{"num_hidden_layers": 9, "hidden_size": 384, "num_attention_heads": 6, "num_key_value_heads": 6, "head_dim": 64, "intermediate_size": 1536, "vocab_size": 8192, "hidden_act": "gelu", "norm": "layernorm", "norm_place": "pre", "norm_eps": 1e-06, "positions": "learned", "qk_norm": false, "attn_scale": 0.125, "bias": "none", "tie_word_embeddings": true, "parallel_block": false, "init": "normal", "init_std_qkv": 0.0234, "init_std_o": 0.0055, "init_std_up": 0.0234, "init_std_down": 0.0055, "optimizer": "soap_variant", "learning_rate": 0.00511, "lr_mult_up": 0.603, "beta1": 0.95, "beta2": 0.95, "lr_head": 0.00541, "max_grad_norm": 1.0, "warmup_steps": 200, "schedule": "wsd", "decay_fraction": 0.567, "decay_shape": "linear", "final_lr_fraction": 0.0, "batch_tokens": 65536, "max_seq_len": 256, "doc_mask": true, "train_tokens": 402700000, "max_steps": 6145, "dataset": "wikipedia_en"}
Each number is 128 + 32 x the weight over its row's rms, rounded and kept within 0 to 255. Layers, rows and columns count from 0. The size above them is the row's rms in percent of the matrix's.

# layer 2 MLP down (transposed), 1536x384, rms 0.237, rows 1286-1294, columns 0-191
size [ 98 100  96  97 101 105 102  95 106]
[[120 140 181 158 182 100  94 122 156 160  90 164  41 135 157  85 182  27 152 132 128 130 128  76 149 140 129 169 194 133 129 128 125 189 103 133 126  87 141 116 117 126 175 105 137  88  79 129 173 116  97  78 139 109 117  96 120  89 111 110  97 105 128 118  77  92 145  89 115  98  80 152 105 128 138 116 114  67 155 147 140 150 162 162 169 151  68 154 184 135  90 132 111 134 134 121 130 126 117  95  30 133 143 136 202 132 122 109 137 138 194 108 167 150 105 156 113 100 113 141 109 142  84 144 137 118 111 144 161 160 123 125 127 126 139 144 175 151 145  80 125 182  92 123 163 139 107  26 161 107 206 147 118 110 121 111  57 189  96 170 113 129 147 123 120 121  65  58 109 162 123 163 153 134 156 124 139 119 132 140 143 182 110 177 147 149 116 175 124 128  58  97]
 [113  74 101 184 134 144 115  48 155  79  82  71 116 128 137 121 192 165 132 135  70 172  93  56 138 101 162  78  80 169  85 105 135 166 120  85 146 159  80 134 200 111 129 150 107 140  75 136 173 156 114 149 146 136 117 140 132 157 142  89 108 156 157 117  58  76 150 157 133  75 201 136 116 112  93 111 109 127 125  85 123 139 102 120 144  99 124 163 130 148 157 120 160 133 162 165 121 142 140 152 128 138  98 166 139  73 150 140 121 144  97 107 147 148 143 172  93 140 143 130 164 167 108 125  82 141  96 123 102 130  83  90 123 130  80 159 143 110  91 124  71 178 141 148 123  71 201 156 108 119  89 135 162 152 116 105 102 121 128  93 113 124  85 147 181 159 128 185 143 169  72 117 158  91 197  93 206 118  91 106 209  79  87 139 174 119  64 115 131 137  87 118]
 [140 123 126 148 181  66 156  64 131 132 114 170 154 148 178 122 146  94 155 134  51 129 210 131 161 123 125 107 139 110 171 114 171  77 186  62  88 187 146 108 152 100 119  92 143 139 168 118 197 160  77 110 125 174 151 106 111  84 184 105 132 107 173 164 144 188 133  99  94 181  93  97 118 124  80 140 107 139 139 114  43  96 100  75 112 164 182 146 128  95 137 197 122 144  70 163 123  80 116 100  95 105 135 124 102 140 190  50 171 148  96 140 167  74 120  92 145 168  94  76 116 168 138  92 121 127 121 110  80 125  89 103 111 134 124 146 120 159 123 161  97 141 132 103 121 151 108 165 126 141 143 143 165 126 139 146 138 103 100  60 162 148 136 135 166 127 167 137  79 173 160 102 121 136 147 122 146 161 125 143 150 144 146  99 112 117 132 145 214 170  85 142]
 [128  71  98 129 115 100 138  98 171 121 124 152 192 139 163 115 110 136  88  99 111 117 124 109 130 124 138  95 223 133  69 109 136 106  91 107 105 146 116  76  81 129 121 172 116 106 148 164  94 101  93  79 165 110 123 176  87 116 118 112 110 188  88 162  58 137 176  79 166 107 154 114 151 171 115 174 135 138  86 128 141 120 144 127 133 144  55 182  71 143 125 181 117 146 129 185 121 135 138 112  99 120 142 138 109 135 135 104 150 119 116 132 113 163 105  55 133 128 134 156  98 151 149 108 110 185 148 136 103 102 102 154  81 136 161  85 140 177 129 143 156 202 122 174 124 148 120 107  72 144 120  96 158 105  97  94 125 147 127 114 146 133  92 164 125 130 149 150  50 101 102  76 139 176 131  91 156 110 103 161 101 141 173  68 117 161 168 122 103  97 156 135]
 [ 96 191  61 113 165 101 129 163 112 118  62  93 103 142 127 100 147 136 110 155  93 113 118  80 121 139 112 113 130 102 118  98 148 123 145 150 153 104 150 134 153 143 100 174 143 104 195 131  88 131 120 161 101  98 235 142 137 108 123 154  62 185 100 100 142 108  60 135 144 129  69 142 149 143  73 144 116 104 138 125 111  84 169 158 177 112  59 139 158 113  70 124 130 125 185  74  66 119 105 113 160 164 145 122 136 131 128 104  73 131 151 166 130 125 139 126 104 203 144 106 137 116 158 132 142 120 171  94 136  57  74 192  92 168  59 140  83  93 170 123 151 161 123 110  78 126 190 136 114 145 127 117  98 108 102 118 124 162 170 108  99 205 160  95 130 158 148 211 137 123 130 108 111 142 152 116 151 120 145 125  62  95 172 179  96 127 118 136 144 177 133 120]
 [128 134 144 119 109 147  83 102 129 185 129 115 163 194 193 121  97 105 143  98 132 140 110 133 141  84 173 159 143 158 138 121  95 124 106 224 155 152  73 166 136 144 176 129 171  93 146  98 144 200 136 186 175  85 134  94  90  94 156 147 144 122  99 135  89 153 108 137 144 170  32 130 137 202 105 128 109 128  65 213 126 154  85  45 129  82 143 112 169 130 167  91  56 123 152 132  99 128 157 123 141 124 126 138 144 115 114  97 101 187 113  81 160 106 147 146 117 159 117 140 158  81 130  51 114 185 123 129 153  77 184 120 153 174 153 162  98  52 106 155  92 102 147 107 122 138 160 142 136 189 130 133 200 155 109 136 139 117 125 130 158 114 115 126 138 129 138  62 116 136 163 156 169 140 153 123 154 130 114 125  93  96 152  96 176 123 137  80  87 101 167  90]
 [184 170  59 174 125 108 104  58 111 104 167 113 126 166 163 147 142 144 129 146  94 111 118 156  61 130 158  57 152 129  92 150  92 136 146 112  98 156 137 139 193 157 119 102 134 128 142 148  99 188 162 165 188 133 185  86 142 101 112 179 140 202  97  84 123 118 132 127 163 118 113 106 161  86 155  77 159 145 197 164 150 136 114 132 190 136 114 159 151 102  93 125 151 134 168 111 138 148 152 104 104  91 166 132  92 146 123 103 136 135 188 119 159 148 129 136 146  82 158  71 151 142 113 137 121 132 124 144 110  98 129 131 167  63 165 122 128 132 148 102 143  99  96  94 149  79 122 157 146 168  99 141 112  87 111 136 155 138 158 140 153 137 162 133 155 122 125 147 147 113 118 139 143 101 121 116 186  23 119 124 127 101 141  84  99 146 150  92 149 156 100 213]
 [147 118 147  97  62 114 189 144 178 108 167  70 178 116 167 129 186 177 125 175 107 141  92 129  73  92 132 138 145 143 119 155 138  97 163 109 114 134  77 132 161  79 119 129 177  51 129 151 102  65 166 102 126 148 192  90 102 130 135 129 137 158  82  85 186 122 168 146 121  59 133 115  87 100 115 149 153 122 166 116 145  53 130 129 184 157 107 139  83 213 146 170 118 112  47 110 142 163 136 134 120 155 156 160 136 103  80 147  78 115 136 125 171 124  97 137 105 107 108 121 167  85 163 140 133 112  97 147  74 108 140 140  90 108 106  89 122 160 139 174 123 122 175 100 159  78 102 169 143 153 111 112  69  99 112 107 155 162 124 169  57 140 132  95 104 148  83 121 106 128  87 123  96 163 123 148 120 103 125 134  57 163 164 129 150 155 160 103  91 169 156 122]
 [144  34 159 119 167 106  93 116 108 125  96 112 168 105  88 115 209 151 124 135 143  74 119 130 155 142 125 164 116 150  98 154 155  95 108 152 202 154  82 188 134 103  96 149 195 111 138  83  99 131 131 100  91 135 119 174 160 179 120  88 127  99 185 131 175  78 131 130 137 173  79 209  33  95 145 131 130 115 163 112 164 112 167 130 143 174  89 140 136  75 132 139 134  72  70  55  92  93  92 170 138 130 125 111 109 137 179 149  95 113 151 130 106 113 122 162 162 134 143 101  99 134  99 130 130 114 141 131 104 134 114 108  57 168 153 119  78  93 188 121 164 120 151 123 131 116 144  88 136  78 103  90 128 127 139 127 148 136 136 123 133 116 131 172 109 159 172 149 129 168 189 118 121 101 155  97 163  83 105 153 115 135 138  62  99 104 109 152 128 148 140 133]]
# layer 2 MLP up, 1536x384, rms 0.149, rows 1287-1294, columns 0-191
size [ 89  98 100 103  94  95 105 103]
[[102 123 142  99 151 138 136  37 140 130 160 137 120  75  82 116 193 139 158 129 108 203 157 189 133 140 159  65  79 120 126 157 138 137 153 110  96 118 127 162 130  67 102 149 155 128 201 142 140 132 156 138  78 178 146 190 208 109 179  97  92 168 170 150 136 159 164 159  75  71 160 199 177 163  82 121 152 216 115  99 146 162 131  99 111 142 115 131 151 129 124 127 141 158 157 142 113 102 154 165  98 124  79  91 113 120 121 157 111 112 142 130 121 146  93 164  95  83 124  83 164 142 149 120 184 109 140 128 160 118  71 149 146 112  97 114 139 118 121  89 101 135 138 116 187 127 145 134 115 203 185 105 110 115 118  85  91 127 102 123 104  78 164 167 129  86 168 129 165 166  75 105 166  98 144  66 151 144 148 123 153 165 120 135 224 115  92 165  79  77 156 114]
 [151 135 160 120  91 150 160 128 148 105 156 136 112 134 145 125  98  85 118 103 110 172 137 160 105 155  99 161 115 154 122 194  77 137 128 159 147  65 114 191 110 129 110 142 112 137 122 157 144 161 161 174  51  65  87 128 110 181 130 110 125 144  85  74 174 113 121 128 143  96  94 148 122 178 112  76 154 169 101 115 164 129  91 125 147 152  87 167 198 145 134  99 151 106 220 179 105 115  94 108 144 119 119 112 151  99  98 155 142 156 144 128  85 158 133 144 149  76 167 142 173  94 125 178 123 134 119 160 114  82 127 136 149 162 129  96 149 151  84 108 145 110 111 126  84 160 115 109 121 119 150 162 168 142 158 119 145 131 139 142 178 165 131 139 102  95  46 118 113 103 124 154 163 108 103  94  89 150 125 142  90 114 135 170 129 126  89 121  94 110  94 159]
 [139 163 153 162 163 166  84 146  68 167  92  49 123 159 113 118 159 114 189 129 131 115 131 118 121  71 145 131 122 101 160 170 102 137 125 103  92 119 122 126 181  25 109 146 152 107 124 136 135 117 100 128 120 133 141  95 179  98 156 176 154 139 156  94 162 208 142 193 166 120 184 145 116 158 123 191 170 124 124 109  88 136 107 179  96 136 158  77 157 130 171 120 101  85 134  91 135 149 105 129 136 135  64 153 102 120 127 141 115 141 141 105 132 107 133 150 149 163 148 112 162 167  76 125 163 130 159 117 171 124 156 148 151 163  82 141  77 158 121 169 170 124 149  83 202 123 128 176 154 125 144 163  93 133 151  86 131 100 139 138 112 121 140 145 207 149 119 115 154 173 167 105  83  92 110 101 142 123 118 212  86  98 139 166 196 128 166 166 101 160 138 119]
 [ 88 147 105 117  74 122  94 129 164 129 138 146 140 142 119 126 151 139 109 127 139 211 118 133  75 136 103 179 145 101 152 159 123 158 101  66 121 136 175 121 175  86 165 106  93 120 118 208 160 168 104  90 117 182  82 127 145 154 177  80 122 113  82 127  91 171 139  75 109 103 121  66 112  91 123 107 123 142  71 131 134 102 140 120 102 150 139 109 160 131 128 124  68 101  74 163 163 156 133 104 113 101  88 147 142 112 200  95 128 213 124 126  74 118 127 154 150 120 153 111 144 226  71 143  79 104  97 114 143 146 153 150 107 182 136  66 144 121 151  98 128  84 156  93 145 119 117 198 157 135  81 147 133 162 148 127 123 112 118 118 109 151 133 116  78 127 197 141 161 116  78 162 141 104 122 116 118 101 117  83 153 128 175 188 191 123  93  93 152  88 151  86]
 [107 155 123 110  87  88 137 139 122 146 155 149 117  95 120 111 128  54 164 167 143 177 155 131  86 135 131 103  74  62  74 185 171 159 127 136 117 160  97 179 170 101 178 171 159  93 117 113 130 105 157  80 150 127 104 173 153 108  88 146 104 131 143 153 145 132 111 130 144  67 113 112 129 124  79 112  70  98 156 103 118 136 160 157 177 132 102 123 167  87 112  87  82 164 182 184 125 163 123 197 108 131 138 158 152  94 141  64 138 105  63 128 218 169 121  84 108 167 168 156 132 133 118 160 128 147 140  77 151 149 118  98 132  89 160 125  81 167 204 108 103 125 131 180 198 113  73 119 114 145 165  93 123 122 101 117 128 104 105  96 123 138 157 168 110 114 101 165  95 162 123 108 142 102 108  47 155 165 163 155 147 113 146 191 148 155 126 104 184 126 191  88]
 [108 114 106 172 118 148 109  91 116  98 155 113 112 130 177 113 132  59 132  82 119 120 149 133  89 124 138 125 128 188 152 121 162 103 158 106 162 142 146 156 109 124 126 115 142 141 109 168  61  97  89 172 194 105 208  91  97 124 139 146 130 128 151 111 154  93 123 116 130 147  49 107 170 114 109 118 167 115 160 173 131 178 139  92 107 128  96 164 130  88  82 151 133  90 165 136 123 117  99 105  87 141 115 135  91 129 139 112  82 164 158 127 140 135 122 125 138 191 136 157 192 177 125 109 150 135  77 163 128  94 115 127 128 129 208 210 127 108 118 150 151 105  67 122 137 151 112 142 128 139 105 176 149 105  76 124 107 132 162 169 125 140 143 170 143 121 181 122 107 124 143 161 160 149 111 179 138  78 101 136 124  79 167 101 154 100  60  97  89  93  82 225]
 [ 94  66 112 107 164 120 119 163 117 113  96 167 113 135 145 159  54  93 168  86 121 121 133 106 176 121 149 124 109 178 111 113 110 149 112 153  98 144 182 162 115  98 101 182 112 170 121 111 141 120 122 171  89 141  87 173  84  81  89 157 155 145 115 163 113 141 114 157 133 153 104 155 165 120 138 112 150  90  93 131 111 145 145 101 109 127 101 160 120 139 128 131  97 177 183 132  68 141 165 108 103  95 102  98 168 155 160 176 212  86 145 144 120 116 147 122 166 148 123 103 119 161 109  68 140 116 160  71 122  94 130 104 141 152 138 139  94 146 114 132 111 131 114  98 112 172 158  99  62 113  64 142 105 162 129  98 116 176 141 111 146 173 130 130 146 112 124 115 155  87 103 105 187 124 125 130 107 130 156 106 168 165 141 136 149 135 145  91 138 176 164  88]
 [ 55 131 135  92 105 160 100  40 133 157 135 133  73 171 141  95  93 153 142  89  77 165 126 121 135 223 141  62  89 191 165 153 126 192 181 132 113 209 142 114 157 107 159 134  96 131 159 122 120  69 160 111 100  94 176 132 155 132 116 108  78  98 135  63 107 123 135 116 121 117 143 145 163 117 121 155 132 121 129 102 151 168  99 127 155 141 139 110 121 124 125  59 106 148 109 174 163  99 119 143 101 116 146 199  91  76 127 120 169 137 127 136 176 102  93  59 127 196  79 154 156 170 156 143 115 144  87 168 141 187  95 154 140 127  88 207 162 110 177  95 127 195 165  67  94 160 134 138 112 192 215 142  56 155 107 178 129 139 102  96 142 145 105 152  76 109 158  80 177 124 142 155 114 157 137 112  83 148 132 140  87 129 152 146 140 137 133 141 109  79 145  76]]